config.yaml
hidden_size: 192
norm: "rmsnorm"
attn_scale: 0.125
tie_word_embeddings: false
parallel_block: false
init: "normal"
init_std_qkv: 0.0226
init_std_up: 0.0226
init_std_down: 0.00481
init_out_by_depth: true
optimizer: "adamw"
lr_mult_up: 0.613
batch_tokens: 16384
dataset: "wikipedia_en"
Each number is 128 + 32 x the weight over its row's rms, rounded and kept within 0 to 255. Layers, rows and columns count from 0. Numbers have three digits each. The size before them is the row's rms in percent of the matrix's.

# layer 4 MLP down, 192x384, rms 0.0797, rows 161-191, columns 48-95
110:065174180113171127095138090148091142149099136132131142147130138127103148116135162098130106166207147044172119130143138102085119151132126091125144
105:149124151116114094139179142105114087137148152130135105124109088131131149202141167134163134090175177180133122115123059144062134120109107131202086
108:163142148156069125155104137121089157122137145234124158144095145139108110174139108113068083113126110114093105161094138130046074097126131131129146
098:131141183172118120096112179102168079140174196094122131114154133141119123138151126049156129158171138102104117142131127071190127108143128150115131
104:099089155045157145129154078085144098141176154169104111137157118124146134202116174073135151146192134137119161072179137146132143161160117087143106
097:111175137114203100111178084105096117116091089090098106125135108122116132159095083121114105119083152151105127127126143109008112126130123129186089
106:082126139177128138146103161105162131115169157170148172165132137127097105139151148127184113150113150154132110122154150086085123100111143121171160
111:154118106164109132088192102151164092061162100108117151140139118114071129080099194146037112116134087096096113125103104094190167153122130094077147
103:072143144124138135164155120050025102134143145165072088164100109146152201178114107104088050173109109144129129111185160102116125145147145106153104
108:145153094172136114121141123166102153121086145122134161126097114112107136094136108143112180134209140126143122138112128174193098131129135166129092
107:128081133006102127153218108112051086111148069115134124126132095130154099059087116111133132125119154075089143142189142164071108145133136127121115
107:126153158077101166104150180098106170126206109094137149151153148124173113082167141152116135143162154105145141146175112119126141156111124177109174
075:137163172151098154150154132132158132158104080038119128106089175134099128129158137112132137139136113093113109198102128108139131104133164098155148
104:117146150128154142100140187135217153169135225110138095110132138124149110120116146195110121112072106160089142103136103156125172099150120160145193
108:144161091095117125146127135167066160139188162176129175127137178114142111140119128105106139114150163153104126118084109090214098128091147156164158
081:117115141161201136085062135101139098151122114120182127127141129134077121088148157141077145135141059123149160065185157154148123058111128102132140
092:138097137128142132139158107167085082133132152150143141117109104119099140179152133079122079087204124104082086186137108121183155124149109077099127
109:073143081046125120133174173108092190106125110105139187135100138161117123176116207144124146145124131175149153119099140158110176135147139142123191
102:159115126150131206113085178157209191133172173161181153082122202134164098118147104138139170144124125153071118132151178070181187107143109145157145
086:133122150138147152122158112117082123151189107130077134190173132144140160104122121124132107108177125130129162040108140171135133128107138122150085
102:079134090211117100107139124127139090156156123107129135127099110092146128172107080158123174149111137182151153098121127139106105022111126108135144
140:129131167099109133243190144135099148143137156136147154160174155146134138098154147116153149159128161147088111113142120163132131130139152028119159
094:157133126124081102132176132126134166151154148098180143119115139139068150162130082109024149098169143068104133094152110093164154089123097136105091
089:169112156099170155157141105158112080111169094148119156115126067104118109112078082148101172128105113115140102171081131148152130114128120159147112
100:137150132079192195110141162142210143159159144095078172122160146132127129137122173158192075165098134172104146115101155193161160165141139151129143
077:125119143088138124082107115114107138105103159112154141115139145148127092096106154124150152128146142114182165017083160137123138127128131202143127
113:104128108148142102097089121189134141177088119105101119123112124110108091090093073174137127165133121049131129121142173131078080108108134142139128
084:120142113169095116142102186113115134154024126109074136143121102102105103107134107092135098100116132123119129114097111127146017042120110150174095
092:095115097144072115136123095079139133099122210115039100130112129113083110111109114134175141131159170150128128144109154105077153223112155149088122
099:120113128111150157107118215164090077087214160136052113126115098132103172131158081126184152129176151196156121131093146156116192097127125135173133
101:140140109153075117128134196195170170080160116067040082089098087144157069171151125110103092154141119114118125124195083118073096214126121121175114